From a checkpoint of a small transformer trained on Wikipedia.
Size: 5 heads of 64, vocabulary 10426.
Architecture: RMSNorm before each block, rotary positions, no biases in attention or MLP, untied embeddings, normalized queries and keys, local attention windows, shifted keys, gated attention, capped logits.
Training: a variant of Muon for these matrices, 800M tokens, 6104 steps.
Each number is 200 + 40 x the weight over the matrix's rms, rounded and kept within 0 to 999. Layers, rows and columns count from 0.

# layer 3 attention output (transposed), 320x320, rms 0.103, rows 17-60, columns 0-79
291,244,210,199,167,207,158,235,158,214,172,107,181,240,247,207,190,199,233,157,199,194,213,260,246,204,182,202,251,194,177,178,176,290,197,178,197,143,225,218,307,222,215,180,280,223,146,162,217,207,254,124,211,229,210,174,229,208,201,191,212,225,219,174,241,156,198,181,212,230,191,236,150,185,192,222,215,231,220,232
149,239,203,181,203,278,254,186,195,233,168,177,212,176,165,240,229,219,236,229,222,202,212,232,185,198,165,183,178,192,229,135,186,207,148,193,253,218,158,165,196,204,150,240,231,177,239,235,167,274,214,211,194,248,213,230,157,171,196,218,221,196,273,212,186,183,140,194,219,176,156,207,204,185,179,154,195,139,270,202
165,196,205,132,202,203,210,150,145,254,192,220,171,224,205,207,191,179,174,152,226,196,164,190,195,173,151,280,139,121,163,185,198,252,188,210,184,205,245,259,204,191,238,131,174,269,193,199,140,174,180,224,170,202,168,210,221,258,166,207,148,169,210,224,149,206,181,263,189,279,169,219,185,197,240,190,190,213,203,204
180,183,235,175,220,209,242,223,215,133,185,220,184,226,255,157,170,207,166,254,242,184,188,203,197,209,188,226,262,185,213,181,227,205,196,193,155,258,161,189,180,224,214,153,269,230,238,176,78,231,138,208,253,177,220,197,231,166,200,214,231,186,234,182,152,268,218,208,169,191,156,196,201,217,239,219,151,217,150,188
169,244,216,195,120,205,199,207,185,172,162,143,222,210,208,259,181,155,194,185,227,208,172,152,242,231,159,132,126,269,134,167,248,153,253,185,136,213,217,109,178,164,241,252,155,246,252,220,218,255,197,171,244,189,268,216,210,174,215,214,233,241,190,230,235,220,246,170,182,268,157,232,126,120,174,128,194,238,213,201
241,153,216,162,188,223,188,190,160,166,192,203,238,216,220,205,241,190,161,192,267,192,72,192,199,240,243,218,214,118,203,221,187,166,282,134,308,215,195,184,202,196,98,185,152,240,213,162,250,244,215,208,250,202,217,173,251,234,259,205,178,190,217,130,177,226,195,177,199,163,250,238,228,195,213,209,170,200,185,241
166,228,144,222,331,189,236,197,220,160,161,199,216,199,218,231,210,197,205,231,185,181,229,190,180,190,256,182,205,189,237,207,181,206,186,196,211,174,149,179,179,228,171,232,182,208,265,232,157,215,254,214,237,205,208,227,286,207,201,236,233,240,186,174,278,180,151,163,241,174,173,229,213,175,179,223,126,162,207,226
208,178,257,238,220,215,221,244,223,204,280,258,203,154,170,183,186,159,223,248,185,161,175,217,188,240,179,191,231,210,269,263,153,212,177,177,191,134,134,161,217,147,234,168,130,231,260,171,222,198,220,148,270,172,184,171,207,204,183,231,184,177,166,239,189,235,216,208,216,219,211,197,199,206,177,161,189,235,185,254
234,215,221,173,178,187,183,224,167,314,210,167,205,175,196,241,142,215,207,249,217,181,185,185,152,147,237,161,218,228,172,203,278,190,227,209,205,227,170,208,195,213,140,150,174,240,278,108,198,195,170,159,173,201,227,225,227,210,197,259,219,253,211,185,238,256,135,245,187,126,155,214,214,228,128,223,195,194,214,168
231,181,198,172,187,210,199,242,161,191,262,188,155,145,168,136,207,164,241,205,168,165,217,207,206,242,212,268,170,197,217,197,276,168,230,210,141,194,239,268,220,200,165,163,231,163,151,218,170,236,214,258,191,176,238,160,202,224,185,165,209,227,226,214,190,235,106,192,239,195,193,202,150,196,161,198,216,226,207,180
208,226,206,126,270,213,176,170,151,146,164,233,267,173,198,224,268,229,173,194,192,192,183,174,258,187,210,161,220,178,166,193,167,209,180,211,191,191,200,169,226,146,219,268,156,221,193,155,267,235,272,209,202,227,200,204,88,177,241,159,161,199,191,189,204,186,200,211,242,201,201,159,199,191,226,207,164,206,176,205
176,151,207,206,226,279,205,198,215,187,175,215,225,195,225,210,234,214,199,204,235,252,253,212,192,206,222,205,216,191,159,135,232,161,166,183,179,192,201,249,211,247,199,216,187,193,219,220,196,140,207,127,205,244,217,197,282,180,206,110,171,121,187,232,182,201,185,99,119,212,232,240,231,152,183,178,196,113,155,193
218,187,189,163,167,205,229,203,141,223,151,192,171,194,225,212,158,210,224,212,184,200,251,228,212,255,202,190,270,130,217,144,168,215,165,188,146,144,161,262,242,202,229,292,234,240,176,246,178,162,172,198,247,213,205,224,229,234,173,258,234,159,220,211,198,198,203,226,169,230,180,213,218,187,175,210,191,227,224,136
195,219,126,154,236,238,237,165,164,198,203,225,142,239,186,131,161,167,174,215,233,174,148,143,157,217,173,252,213,167,243,236,284,187,208,246,218,231,253,165,179,234,203,296,203,249,155,221,196,247,163,200,201,200,160,265,219,169,205,250,177,289,182,206,163,154,210,216,154,234,135,148,187,190,218,242,186,187,241,269
215,166,217,185,222,208,275,147,139,106,196,229,177,152,181,202,249,210,176,198,180,248,200,236,209,148,200,180,220,184,182,222,209,206,219,233,180,174,245,164,215,168,191,196,251,169,127,193,178,173,181,169,206,239,251,221,267,262,147,197,168,246,250,146,148,224,176,282,122,208,192,199,193,193,180,181,235,232,211,203
219,203,210,201,139,141,238,201,289,223,200,169,170,139,216,225,239,231,253,199,177,188,233,192,177,162,206,223,192,193,116,187,184,167,221,192,243,272,196,166,252,208,212,199,181,180,176,233,252,167,226,187,125,279,198,154,208,233,165,218,239,184,213,197,152,183,245,203,232,231,219,241,242,214,170,183,199,214,173,173
157,233,146,178,226,201,194,128,161,211,239,208,175,191,176,157,164,226,203,191,168,205,131,172,221,212,168,161,212,225,213,127,231,192,187,206,194,258,131,220,191,186,205,184,169,135,256,193,206,223,180,262,201,150,221,192,189,163,152,255,135,183,193,276,201,162,187,189,197,150,278,188,160,209,249,207,132,247,178,163
254,232,199,229,148,242,191,159,198,233,201,216,196,216,195,245,156,210,178,243,188,242,144,231,209,200,185,155,188,187,205,235,226,245,210,219,238,131,132,160,179,183,204,166,218,255,177,167,134,168,207,291,207,181,187,212,202,190,237,252,186,200,154,256,219,180,176,206,187,161,181,130,216,231,275,210,165,132,148,276
260,158,179,126,218,233,212,159,138,188,166,163,206,212,218,193,243,212,215,185,101,214,191,242,121,229,282,195,243,140,159,203,185,238,138,182,212,186,233,261,257,239,185,163,246,244,226,142,216,192,217,200,277,205,251,194,184,204,263,215,260,205,212,204,227,192,212,189,180,239,150,203,233,221,215,150,249,169,171,196
175,297,194,252,192,181,264,235,153,144,182,237,147,198,164,172,274,176,131,124,196,249,199,255,247,94,129,194,228,233,141,178,176,190,179,201,295,224,153,194,213,219,193,169,192,194,177,172,196,213,254,254,197,177,256,164,208,254,216,207,189,211,191,241,204,190,240,208,246,176,136,230,149,223,141,218,192,257,190,127
161,243,151,240,202,110,196,191,280,198,223,240,226,207,167,161,196,125,170,196,209,152,114,155,221,212,162,302,170,151,244,214,245,115,207,126,224,211,270,177,200,233,198,177,230,210,249,165,191,183,211,187,238,155,222,212,197,245,214,238,223,236,186,187,237,269,186,189,244,196,179,156,183,166,223,189,220,229,172,170
211,155,127,185,236,137,236,232,132,247,190,225,206,140,205,215,235,263,201,197,181,220,190,207,189,219,148,179,192,128,205,113,216,193,158,238,225,192,174,199,160,213,160,177,198,212,241,216,185,249,192,160,172,230,188,180,213,186,163,218,206,202,212,170,232,216,160,167,215,212,192,209,204,189,201,200,184,180,227,228
217,174,167,168,214,153,154,180,221,145,226,243,217,142,179,181,191,237,245,262,202,268,230,256,252,156,291,219,259,214,223,216,225,206,164,204,208,222,202,160,172,241,125,193,265,166,207,191,210,168,175,188,248,258,265,215,265,256,221,163,211,231,181,131,162,194,137,314,173,210,180,227,264,231,130,280,208,223,211,229
163,247,221,243,245,142,231,198,178,280,256,190,229,202,187,146,228,196,147,193,223,176,215,235,130,208,191,182,242,186,162,229,188,245,161,188,216,180,188,142,220,262,147,119,171,162,171,219,148,218,188,139,189,258,206,224,192,210,254,210,230,245,254,176,159,220,226,282,198,192,155,232,266,224,193,251,182,209,181,197
268,157,168,144,233,153,158,205,223,192,130,219,212,179,179,189,202,211,211,191,248,202,208,193,193,222,165,188,214,178,245,229,210,145,169,246,216,130,114,173,178,168,216,210,269,205,162,163,216,182,172,166,185,213,246,209,151,195,200,209,209,205,179,169,234,227,151,245,219,193,195,202,196,199,198,175,240,202,182,227
220,166,208,194,160,182,114,258,228,168,202,217,229,240,167,187,201,155,200,191,187,123,167,158,231,212,212,206,159,198,172,186,247,225,187,226,171,279,239,210,216,182,260,206,190,217,174,209,280,214,167,192,180,225,140,244,212,242,161,256,178,210,207,238,167,177,229,153,177,211,200,154,179,215,203,176,192,243,241,250
199,223,183,168,176,179,99,195,171,201,235,202,183,171,219,196,186,195,156,161,236,182,183,175,199,103,195,206,215,219,270,212,172,98,173,193,254,180,210,191,203,180,263,167,209,254,174,238,200,176,196,196,186,225,215,157,186,204,183,153,146,175,184,192,169,214,251,161,203,202,125,194,210,216,230,217,130,177,136,117
209,155,177,189,149,293,248,150,132,173,219,216,247,238,160,163,233,153,162,204,192,132,230,178,188,229,140,188,174,217,219,190,235,279,164,244,177,198,183,136,161,245,178,175,159,194,178,160,148,275,186,144,151,206,218,230,195,186,208,231,178,212,198,216,193,170,163,147,223,228,226,232,185,197,167,221,198,208,237,185
233,235,246,258,215,234,86,263,325,221,226,247,192,202,244,221,175,237,151,207,210,223,161,231,128,168,137,215,231,205,158,169,126,174,135,233,227,241,155,206,211,194,206,134,173,209,164,198,203,269,161,203,267,149,187,204,242,154,190,253,238,171,167,219,222,227,142,239,202,163,159,176,211,183,233,223,219,164,194,208
286,156,195,203,191,216,216,182,209,197,219,184,215,188,193,262,209,221,169,224,179,225,218,219,141,198,194,220,224,128,121,223,199,194,253,160,166,235,226,205,192,157,201,173,227,263,224,170,142,164,166,188,188,143,179,280,219,204,198,190,204,179,236,197,144,174,229,273,181,187,183,137,271,220,133,143,230,293,215,251
200,173,104,229,162,177,234,107,246,190,193,207,140,185,176,227,161,229,210,272,214,208,184,167,152,177,193,116,240,168,201,144,170,259,160,246,152,215,135,226,252,198,229,234,181,196,240,217,96,224,209,241,220,169,224,243,160,234,219,233,210,229,256,186,291,227,217,196,234,237,247,193,239,253,213,175,254,208,175,254
176,180,139,239,174,218,283,150,331,226,195,224,252,143,206,198,240,224,197,138,192,227,205,160,158,193,189,181,180,237,208,187,170,257,176,128,230,252,173,165,268,181,185,201,227,149,181,183,212,220,237,165,226,203,223,233,207,192,237,239,256,151,240,166,223,224,217,192,277,269,243,219,210,157,170,197,199,176,154,243
219,164,280,216,180,238,213,207,188,190,154,136,210,193,179,149,210,183,198,188,198,272,174,208,147,250,128,219,283,208,166,212,148,153,233,288,288,208,199,257,175,200,299,232,162,186,208,175,145,199,194,208,215,215,178,188,121,215,165,231,202,182,254,221,189,232,220,138,158,207,233,170,163,215,242,275,140,208,197,140
162,215,214,167,148,223,117,201,154,191,150,258,217,167,202,173,189,191,210,235,254,243,226,241,222,180,183,192,220,209,212,213,238,196,253,179,317,83,150,263,197,188,228,268,206,224,162,194,212,165,138,201,160,239,262,113,210,246,174,188,216,204,169,164,222,212,164,208,215,196,165,217,227,208,185,196,172,164,171,201
205,226,243,174,243,191,180,218,179,205,216,223,247,256,182,227,169,138,84,163,231,199,272,203,203,189,196,184,158,225,168,153,261,178,228,150,235,250,267,158,159,230,201,187,142,208,190,164,276,194,200,203,178,158,198,221,238,192,130,202,189,211,231,204,201,193,204,261,209,170,122,260,190,154,173,156,237,170,206,232
193,256,206,149,206,198,215,243,163,235,209,262,245,166,226,282,227,189,216,218,194,235,148,121,197,203,207,215,148,265,134,215,176,243,208,130,150,227,186,198,183,194,209,190,127,233,207,280,260,177,148,194,171,169,223,136,235,116,239,189,158,208,168,203,246,204,203,186,192,175,222,205,166,229,180,236,243,248,249,186
186,143,221,154,184,184,254,208,174,235,204,251,152,199,233,273,259,152,170,241,212,224,239,224,173,114,167,205,206,229,144,146,204,203,245,185,222,195,163,275,162,161,227,208,168,241,194,197,174,166,212,155,195,225,205,181,200,229,162,211,133,201,187,168,204,225,177,203,230,166,195,189,176,205,145,202,279,259,177,124
145,164,157,191,186,232,202,171,183,166,263,199,188,194,196,181,232,246,135,176,231,208,221,233,233,219,210,196,184,182,183,230,197,191,242,193,249,143,224,173,191,217,157,190,190,248,197,180,185,208,191,180,210,254,164,146,194,241,183,176,166,167,226,236,168,174,182,173,172,173,181,163,245,247,169,173,225,273,176,183
230,185,165,267,188,119,185,210,194,268,252,225,152,64,178,214,201,129,225,242,188,238,209,224,209,223,202,180,192,222,196,219,181,168,218,210,192,241,236,259,171,252,261,186,215,180,239,246,236,124,222,194,173,220,176,201,205,213,161,168,190,219,188,234,207,151,272,222,133,236,182,243,98,249,173,186,248,201,208,157
198,176,197,156,255,244,192,222,235,238,153,196,165,230,156,278,138,176,190,207,242,204,205,208,182,188,156,236,206,157,196,204,140,207,210,165,212,202,170,245,202,185,177,233,268,188,229,201,205,197,220,246,172,238,198,185,238,167,167,157,233,235,134,269,238,150,201,216,174,209,206,257,207,172,172,213,151,215,190,259
267,253,194,245,241,112,146,262,270,161,336,235,232,210,202,197,174,175,198,128,156,191,139,182,194,217,156,175,178,237,172,233,215,252,196,208,194,176,144,150,181,166,168,212,209,130,241,209,241,185,220,140,198,187,253,232,201,212,228,150,175,167,259,194,167,228,209,173,172,214,150,266,148,220,223,204,180,207,235,119
92,140,177,204,190,187,206,236,188,189,193,217,181,181,210,205,171,205,188,262,235,239,239,166,191,198,171,197,224,287,286,199,200,174,151,142,203,169,213,276,164,214,228,119,185,269,247,211,185,242,244,160,220,245,174,169,167,267,217,270,277,129,182,186,241,203,194,199,163,234,241,148,220,229,221,208,231,162,203,202
165,231,168,269,229,181,198,170,187,163,165,186,209,241,228,182,251,225,189,172,146,188,209,225,207,249,214,183,222,208,167,213,190,153,190,210,199,175,165,150,176,151,188,220,188,209,214,240,225,217,177,172,208,257,216,215,208,168,235,238,195,231,212,184,202,196,191,191,213,229,154,183,260,208,226,186,166,205,160,180
173,217,216,219,219,206,143,194,246,167,215,203,209,175,245,224,237,157,262,222,134,185,247,197,195,255,168,220,195,172,124,181,293,192,184,164,184,204,234,202,211,173,232,227,222,214,165,181,253,219,140,179,145,203,207,212,115,112,222,187,220,171,190,246,242,227,205,228,242,151,223,254,126,226,186,174,224,225,204,244
# layer 3 attention value, 320x320, rms 0.111, rows 18-61, columns 0-79
155,183,169,188,198,260,189,189,115,168,239,214,234,224,218,200,175,188,191,185,226,239,177,206,182,197,223,206,186,233,174,198,168,236,141,207,186,135,195,249,226,139,210,187,180,177,230,146,294,207,203,199,179,152,221,185,268,172,157,176,221,192,168,163,215,137,189,181,245,207,171,265,194,234,225,248,186,237,180,188
237,197,195,261,182,171,247,209,220,253,238,203,208,172,192,211,240,162,213,177,153,167,231,185,186,148,205,192,216,242,153,199,235,240,261,196,267,242,194,182,154,169,260,165,190,152,287,183,180,212,207,224,216,222,189,217,234,108,174,192,198,153,177,167,164,233,239,211,206,188,122,263,93,162,193,187,194,234,219,131
261,205,204,95,171,206,209,198,213,198,163,180,234,211,232,206,168,199,200,180,201,157,169,193,223,218,190,238,139,171,182,167,224,258,151,231,194,247,238,128,227,236,260,119,241,122,195,291,175,177,204,201,147,145,190,146,206,237,199,149,241,205,132,236,241,228,174,246,239,235,241,194,227,207,220,145,190,219,175,166
291,165,276,226,230,187,145,238,215,223,161,196,223,155,269,227,165,207,144,239,194,176,229,177,202,179,134,138,240,218,97,246,185,238,171,266,179,164,215,243,185,256,236,159,266,269,192,232,163,243,166,180,148,215,198,256,218,271,181,169,150,198,107,191,186,181,161,250,211,146,210,144,159,202,214,270,167,236,161,167
198,193,171,192,166,179,258,166,198,157,206,188,160,220,241,225,246,173,215,184,171,196,133,220,178,135,186,167,189,127,259,252,207,252,178,174,221,207,224,182,171,257,157,144,180,230,168,236,198,256,253,261,216,275,188,244,244,130,201,294,222,234,176,183,249,276,310,179,139,270,190,235,273,195,237,225,235,173,205,240
248,175,169,165,198,200,241,177,228,206,230,122,207,248,209,227,174,146,192,202,226,202,234,193,182,225,190,179,192,240,173,202,237,194,163,169,190,204,177,236,214,249,166,136,168,237,229,186,182,228,222,177,181,213,196,239,315,202,200,228,247,217,168,218,249,166,167,182,200,207,245,197,211,245,212,217,205,254,208,267
261,192,256,201,109,241,160,167,196,192,192,171,236,127,210,180,158,167,184,309,200,237,168,148,226,193,164,206,183,227,220,203,189,147,146,181,212,160,226,157,145,212,154,190,201,239,216,152,301,121,213,200,225,117,221,167,207,166,195,201,219,217,227,225,278,266,145,206,218,163,245,213,234,170,140,226,204,219,204,209
248,190,163,190,198,209,175,156,198,215,133,228,214,240,219,174,182,130,201,213,184,127,209,238,169,185,201,206,183,222,195,231,151,188,178,301,169,160,278,180,180,203,183,177,196,209,220,157,258,243,221,240,212,183,161,250,242,201,214,209,212,182,217,176,214,191,249,156,208,211,170,256,213,153,140,167,184,198,191,229
183,178,206,230,223,217,188,263,218,196,155,157,191,217,186,159,211,198,259,225,180,181,281,184,207,222,189,236,220,220,206,273,277,256,182,254,214,240,187,147,215,184,261,185,127,270,183,233,199,154,200,197,149,204,188,218,268,150,207,131,167,274,226,201,179,139,227,236,184,200,212,231,129,164,215,169,242,172,177,191
268,118,218,187,206,172,230,223,219,231,191,204,220,203,201,171,243,180,150,155,216,248,233,195,225,221,262,232,181,170,267,153,195,270,211,158,191,231,258,190,243,176,228,238,186,211,194,190,169,176,190,207,209,197,189,200,140,194,148,157,229,217,161,244,208,158,259,272,146,205,145,183,169,246,256,146,227,287,211,223
138,170,232,214,180,167,199,174,200,250,200,180,286,174,211,175,218,169,237,112,208,160,183,162,178,155,204,295,202,185,214,132,242,261,149,213,203,213,148,295,257,201,203,235,176,212,229,170,201,153,147,218,157,220,229,209,198,123,163,279,247,146,226,229,223,212,228,113,174,164,202,164,218,289,223,239,246,184,165,179
216,240,163,140,232,172,240,170,219,219,206,205,252,149,200,136,163,118,222,184,250,218,168,103,229,246,171,128,250,178,228,224,127,220,201,174,244,157,179,234,222,235,226,213,197,255,137,201,138,158,158,197,225,154,189,228,130,199,198,206,163,176,198,235,200,132,190,195,198,242,211,142,289,175,195,150,192,176,195,196
227,192,122,201,150,166,225,215,143,282,158,161,227,218,286,143,187,143,182,171,173,214,132,172,215,163,218,183,175,213,240,207,193,154,216,207,187,182,208,174,246,181,175,168,186,220,150,200,157,242,232,184,189,166,215,139,128,216,221,231,171,252,163,108,271,203,177,232,230,240,196,188,164,217,277,229,222,157,171,214
154,215,192,205,243,144,205,242,204,178,221,275,207,199,178,191,249,217,221,221,206,162,234,139,205,219,271,141,236,185,288,130,169,205,229,194,191,219,194,183,182,173,168,167,157,186,180,135,172,191,190,184,202,222,169,215,185,242,219,226,201,250,281,223,286,198,267,197,181,232,206,247,190,257,211,263,157,198,234,240
204,215,281,205,267,207,154,174,174,214,229,161,185,232,153,225,209,159,208,188,155,124,183,176,145,181,176,196,190,169,128,175,167,162,209,113,226,193,172,222,166,198,169,194,176,211,180,207,185,208,193,244,224,217,142,192,144,181,245,237,239,218,295,218,159,230,187,177,220,201,240,290,258,193,189,160,161,201,279,214
166,197,201,226,231,238,270,192,201,177,143,175,168,194,239,223,205,162,184,151,142,155,188,201,162,186,250,233,226,222,258,218,139,280,166,227,192,217,172,198,145,243,204,131,210,189,182,165,169,223,206,272,206,164,150,243,263,248,213,181,214,197,107,182,234,194,237,210,248,127,193,220,131,173,205,204,201,190,147,134
223,267,201,149,189,189,224,193,208,190,225,209,171,151,257,266,179,175,215,238,147,239,193,260,248,175,146,192,212,140,230,213,193,263,160,195,288,198,219,190,245,210,148,143,254,137,189,185,164,191,136,193,232,145,159,186,149,226,319,179,175,164,207,172,225,226,156,186,207,196,205,198,209,274,200,192,188,177,221,139
121,294,224,283,261,217,259,236,226,160,208,213,148,188,106,219,178,225,221,188,168,248,197,156,254,185,213,161,248,142,190,221,246,114,245,237,228,222,299,226,220,153,184,177,222,247,144,209,277,192,245,205,161,198,170,282,101,248,226,190,224,151,187,203,225,161,209,134,209,178,245,241,235,165,174,226,231,220,259,195
187,113,199,195,229,182,188,197,236,162,190,233,271,180,180,140,204,185,219,176,234,303,181,193,280,211,184,177,224,231,214,185,150,181,236,148,220,185,171,199,226,253,178,212,218,140,156,172,210,142,197,230,245,262,276,172,255,330,195,196,215,248,238,186,210,241,219,202,141,169,190,164,175,213,167,231,117,204,255,248
212,229,263,223,228,247,201,187,169,190,168,222,149,205,196,155,191,236,200,231,299,234,224,137,142,219,165,213,207,179,180,233,211,163,116,252,169,142,166,200,172,152,246,142,101,188,170,236,225,216,175,196,251,266,214,143,253,160,182,209,201,227,219,153,240,257,183,217,278,217,170,209,222,142,211,179,173,196,256,220
200,232,186,200,216,195,239,188,179,243,186,217,223,138,203,203,175,142,226,174,266,203,156,177,150,191,190,296,199,242,268,220,187,267,169,216,233,182,209,141,181,192,185,175,164,218,163,238,182,180,162,193,206,189,224,211,234,201,110,272,222,188,208,206,217,170,202,226,218,257,140,195,141,184,213,216,218,194,182,198
202,239,309,227,189,191,228,230,207,182,290,153,215,237,129,152,254,169,173,224,213,173,199,235,127,208,258,156,263,189,232,234,213,196,167,249,228,152,198,129,263,242,135,168,150,285,234,214,172,115,179,234,139,199,244,196,203,250,298,184,236,269,261,229,305,165,164,185,150,218,230,206,251,139,214,179,178,201,200,282
189,190,272,227,204,194,239,104,231,206,295,234,220,206,242,198,209,214,135,199,192,207,138,209,205,220,211,231,196,220,234,148,207,170,222,232,235,150,194,204,156,210,162,204,220,171,194,158,229,144,209,191,178,223,172,146,225,221,214,175,212,201,271,239,180,177,209,207,181,234,179,232,185,208,235,186,191,227,224,215
139,226,206,199,245,190,212,311,145,225,142,276,234,137,209,219,219,250,194,297,222,240,194,192,130,160,216,147,230,212,207,221,199,179,204,210,172,208,175,202,243,262,300,250,271,207,175,246,255,153,201,214,253,180,207,200,211,170,232,194,178,191,221,199,234,194,261,206,210,166,195,155,248,208,223,180,189,186,203,219
261,176,164,222,93,104,172,225,170,111,188,221,167,171,229,243,157,221,142,254,148,178,207,153,245,112,256,190,205,207,228,231,174,254,181,156,177,218,228,255,175,203,174,282,212,150,179,281,133,235,195,243,203,214,180,181,196,143,220,235,145,223,212,152,160,178,240,162,167,216,202,206,152,165,247,204,220,158,179,234
119,192,237,200,248,196,207,200,234,107,94,273,147,223,228,214,232,219,192,131,164,233,192,170,173,174,122,174,140,211,220,152,161,192,203,173,177,190,169,216,169,217,273,182,245,151,199,245,261,164,203,134,202,208,240,194,178,232,166,229,216,191,223,255,193,224,231,201,203,158,192,144,167,208,234,192,150,284,217,158
262,201,102,198,229,162,274,236,216,144,152,125,250,120,224,124,179,155,189,134,218,215,209,147,246,151,161,177,230,226,189,168,227,229,188,199,167,186,194,248,130,196,157,144,213,129,214,251,166,169,230,162,153,198,240,141,243,182,196,210,188,140,166,150,192,179,164,179,187,199,214,228,154,193,203,233,198,204,256,159
211,215,196,190,194,240,187,208,210,242,145,231,210,117,210,248,250,284,206,195,173,189,160,257,209,156,184,226,193,191,192,194,241,184,92,188,195,290,149,187,263,210,273,149,191,200,206,213,204,180,168,194,195,184,169,171,223,199,212,254,234,225,209,189,233,252,173,137,258,189,184,165,220,240,161,113,201,177,168,218
84,157,209,237,292,270,238,103,186,215,164,200,220,212,245,218,227,168,208,252,176,171,209,226,169,208,188,199,214,195,158,186,177,167,251,233,173,135,207,226,264,156,176,180,204,214,124,151,217,185,225,303,242,204,251,243,202,229,182,214,205,162,188,136,257,231,243,188,263,237,230,229,291,177,173,165,192,204,300,225
125,189,219,181,247,198,208,172,237,163,189,231,160,162,245,233,213,274,173,186,232,167,171,231,217,202,217,196,270,161,183,176,139,179,161,163,269,206,192,190,217,216,229,174,208,251,216,214,177,155,188,154,143,226,202,228,139,163,188,280,201,149,175,142,180,223,200,173,247,138,214,180,214,205,213,194,232,79,236,194
230,181,195,246,190,214,214,146,153,252,185,155,238,186,122,193,241,204,229,224,253,180,185,213,209,175,216,212,193,140,167,198,171,185,135,273,281,153,231,217,222,209,167,173,236,238,260,141,172,243,152,188,180,239,232,139,124,153,219,123,204,133,141,177,164,194,198,197,207,151,189,271,194,231,244,238,155,180,191,208
180,290,233,230,219,198,278,219,152,214,185,244,170,202,168,192,230,214,246,154,193,273,190,253,264,165,157,217,133,227,159,195,199,248,200,186,245,293,224,201,197,204,216,170,237,217,206,93,241,182,260,245,176,184,281,134,206,174,228,252,160,197,256,178,243,223,171,174,158,204,217,207,224,178,164,183,187,177,84,195
201,166,207,161,245,127,192,234,145,214,181,170,184,236,178,197,234,202,256,201,211,211,224,236,223,234,204,218,171,202,224,276,225,227,241,173,121,244,188,248,213,247,213,230,273,249,176,215,284,182,212,168,219,158,230,206,174,236,183,218,182,265,183,194,273,204,201,230,203,204,210,231,214,190,171,199,173,166,190,214
246,213,208,155,167,153,216,194,209,192,207,121,242,213,204,199,159,139,199,181,183,289,240,238,213,133,273,188,197,182,216,231,186,162,164,202,206,168,122,251,159,215,158,186,189,189,237,220,148,210,174,212,185,208,194,224,213,136,184,180,201,177,227,200,206,161,231,201,130,155,128,174,177,200,220,224,181,187,176,213
177,175,135,255,196,202,126,191,94,238,212,188,230,214,179,181,132,201,229,188,153,220,165,189,148,165,219,223,277,220,155,235,193,273,166,241,276,211,222,193,146,233,222,155,128,162,200,203,167,250,217,203,187,252,206,164,215,220,161,224,160,172,229,188,216,260,179,170,223,203,205,181,154,204,236,203,265,177,191,136
167,228,170,264,214,199,189,172,202,271,224,216,220,275,122,218,219,208,228,168,154,205,291,236,150,161,114,221,135,223,205,209,208,246,239,157,227,216,122,245,194,216,213,153,225,162,249,251,164,207,247,263,228,240,238,177,231,183,149,183,193,179,136,228,159,197,258,190,175,173,146,209,181,183,172,237,213,144,232,185
189,300,216,221,176,224,196,262,193,285,232,218,246,215,215,218,208,228,227,192,205,162,196,161,140,214,229,286,156,188,156,218,207,235,192,241,170,172,244,237,172,252,147,202,142,188,218,106,210,164,224,228,293,263,154,231,224,272,289,191,238,233,232,233,146,157,271,195,269,173,184,225,250,244,183,175,169,173,236,168
203,210,206,151,189,196,212,240,251,188,243,232,262,293,181,143,179,155,169,276,198,152,257,141,171,182,224,153,241,192,146,261,170,122,272,137,144,252,135,209,187,238,231,184,209,116,166,208,136,238,171,194,142,208,158,234,198,207,156,202,177,198,172,207,209,193,233,165,237,183,124,167,146,192,170,206,220,250,189,226
170,225,203,161,198,172,147,216,168,190,236,213,187,199,177,179,227,150,231,216,203,193,160,155,185,223,198,173,199,225,241,205,227,207,172,178,245,162,179,172,253,207,241,255,145,209,191,157,242,243,182,168,163,219,225,197,227,201,193,226,183,241,246,304,191,175,211,137,247,111,233,190,239,243,237,271,189,156,152,229
162,227,247,252,207,210,208,234,165,161,73,197,227,213,233,183,207,192,236,114,223,163,262,167,251,217,213,207,224,216,169,164,197,215,199,172,186,214,259,211,233,185,234,210,222,191,205,231,234,150,178,191,157,226,225,201,250,192,193,181,219,226,191,189,172,191,192,189,173,244,150,187,230,218,225,260,200,210,302,161
240,194,171,195,185,249,197,183,196,203,190,227,220,232,135,192,200,235,137,254,230,237,195,182,224,201,199,195,196,202,233,137,212,204,208,242,232,253,160,203,179,262,213,162,134,247,143,207,195,157,158,207,234,153,238,201,250,187,180,192,200,203,180,180,122,178,206,203,269,138,187,234,201,201,158,220,208,225,185,213
160,226,214,152,254,253,199,180,146,207,217,216,211,210,160,203,196,213,205,181,181,136,222,188,187,171,199,178,210,169,285,227,193,207,206,250,106,192,223,195,191,183,168,188,214,180,137,242,233,154,228,177,193,207,155,180,214,213,186,154,232,252,189,180,230,212,199,217,187,210,259,179,212,199,212,199,240,164,208,181
177,176,162,191,218,199,164,258,223,167,203,219,172,219,234,228,124,163,144,184,188,216,163,175,199,144,211,175,164,161,190,236,235,200,215,194,223,207,247,256,214,142,195,216,260,250,236,233,189,200,161,193,164,208,137,263,216,75,232,279,219,197,179,188,183,201,178,198,267,210,207,229,200,152,201,178,185,145,133,216
206,231,197,208,189,217,208,231,253,238,193,202,214,193,189,166,214,166,189,148,289,231,161,166,227,172,251,186,200,196,198,209,220,174,129,199,191,179,153,262,228,212,230,218,206,206,208,191,272,186,263,221,184,202,157,246,212,224,184,124,160,211,235,190,163,188,260,196,190,229,141,197,223,207,173,153,214,254,242,256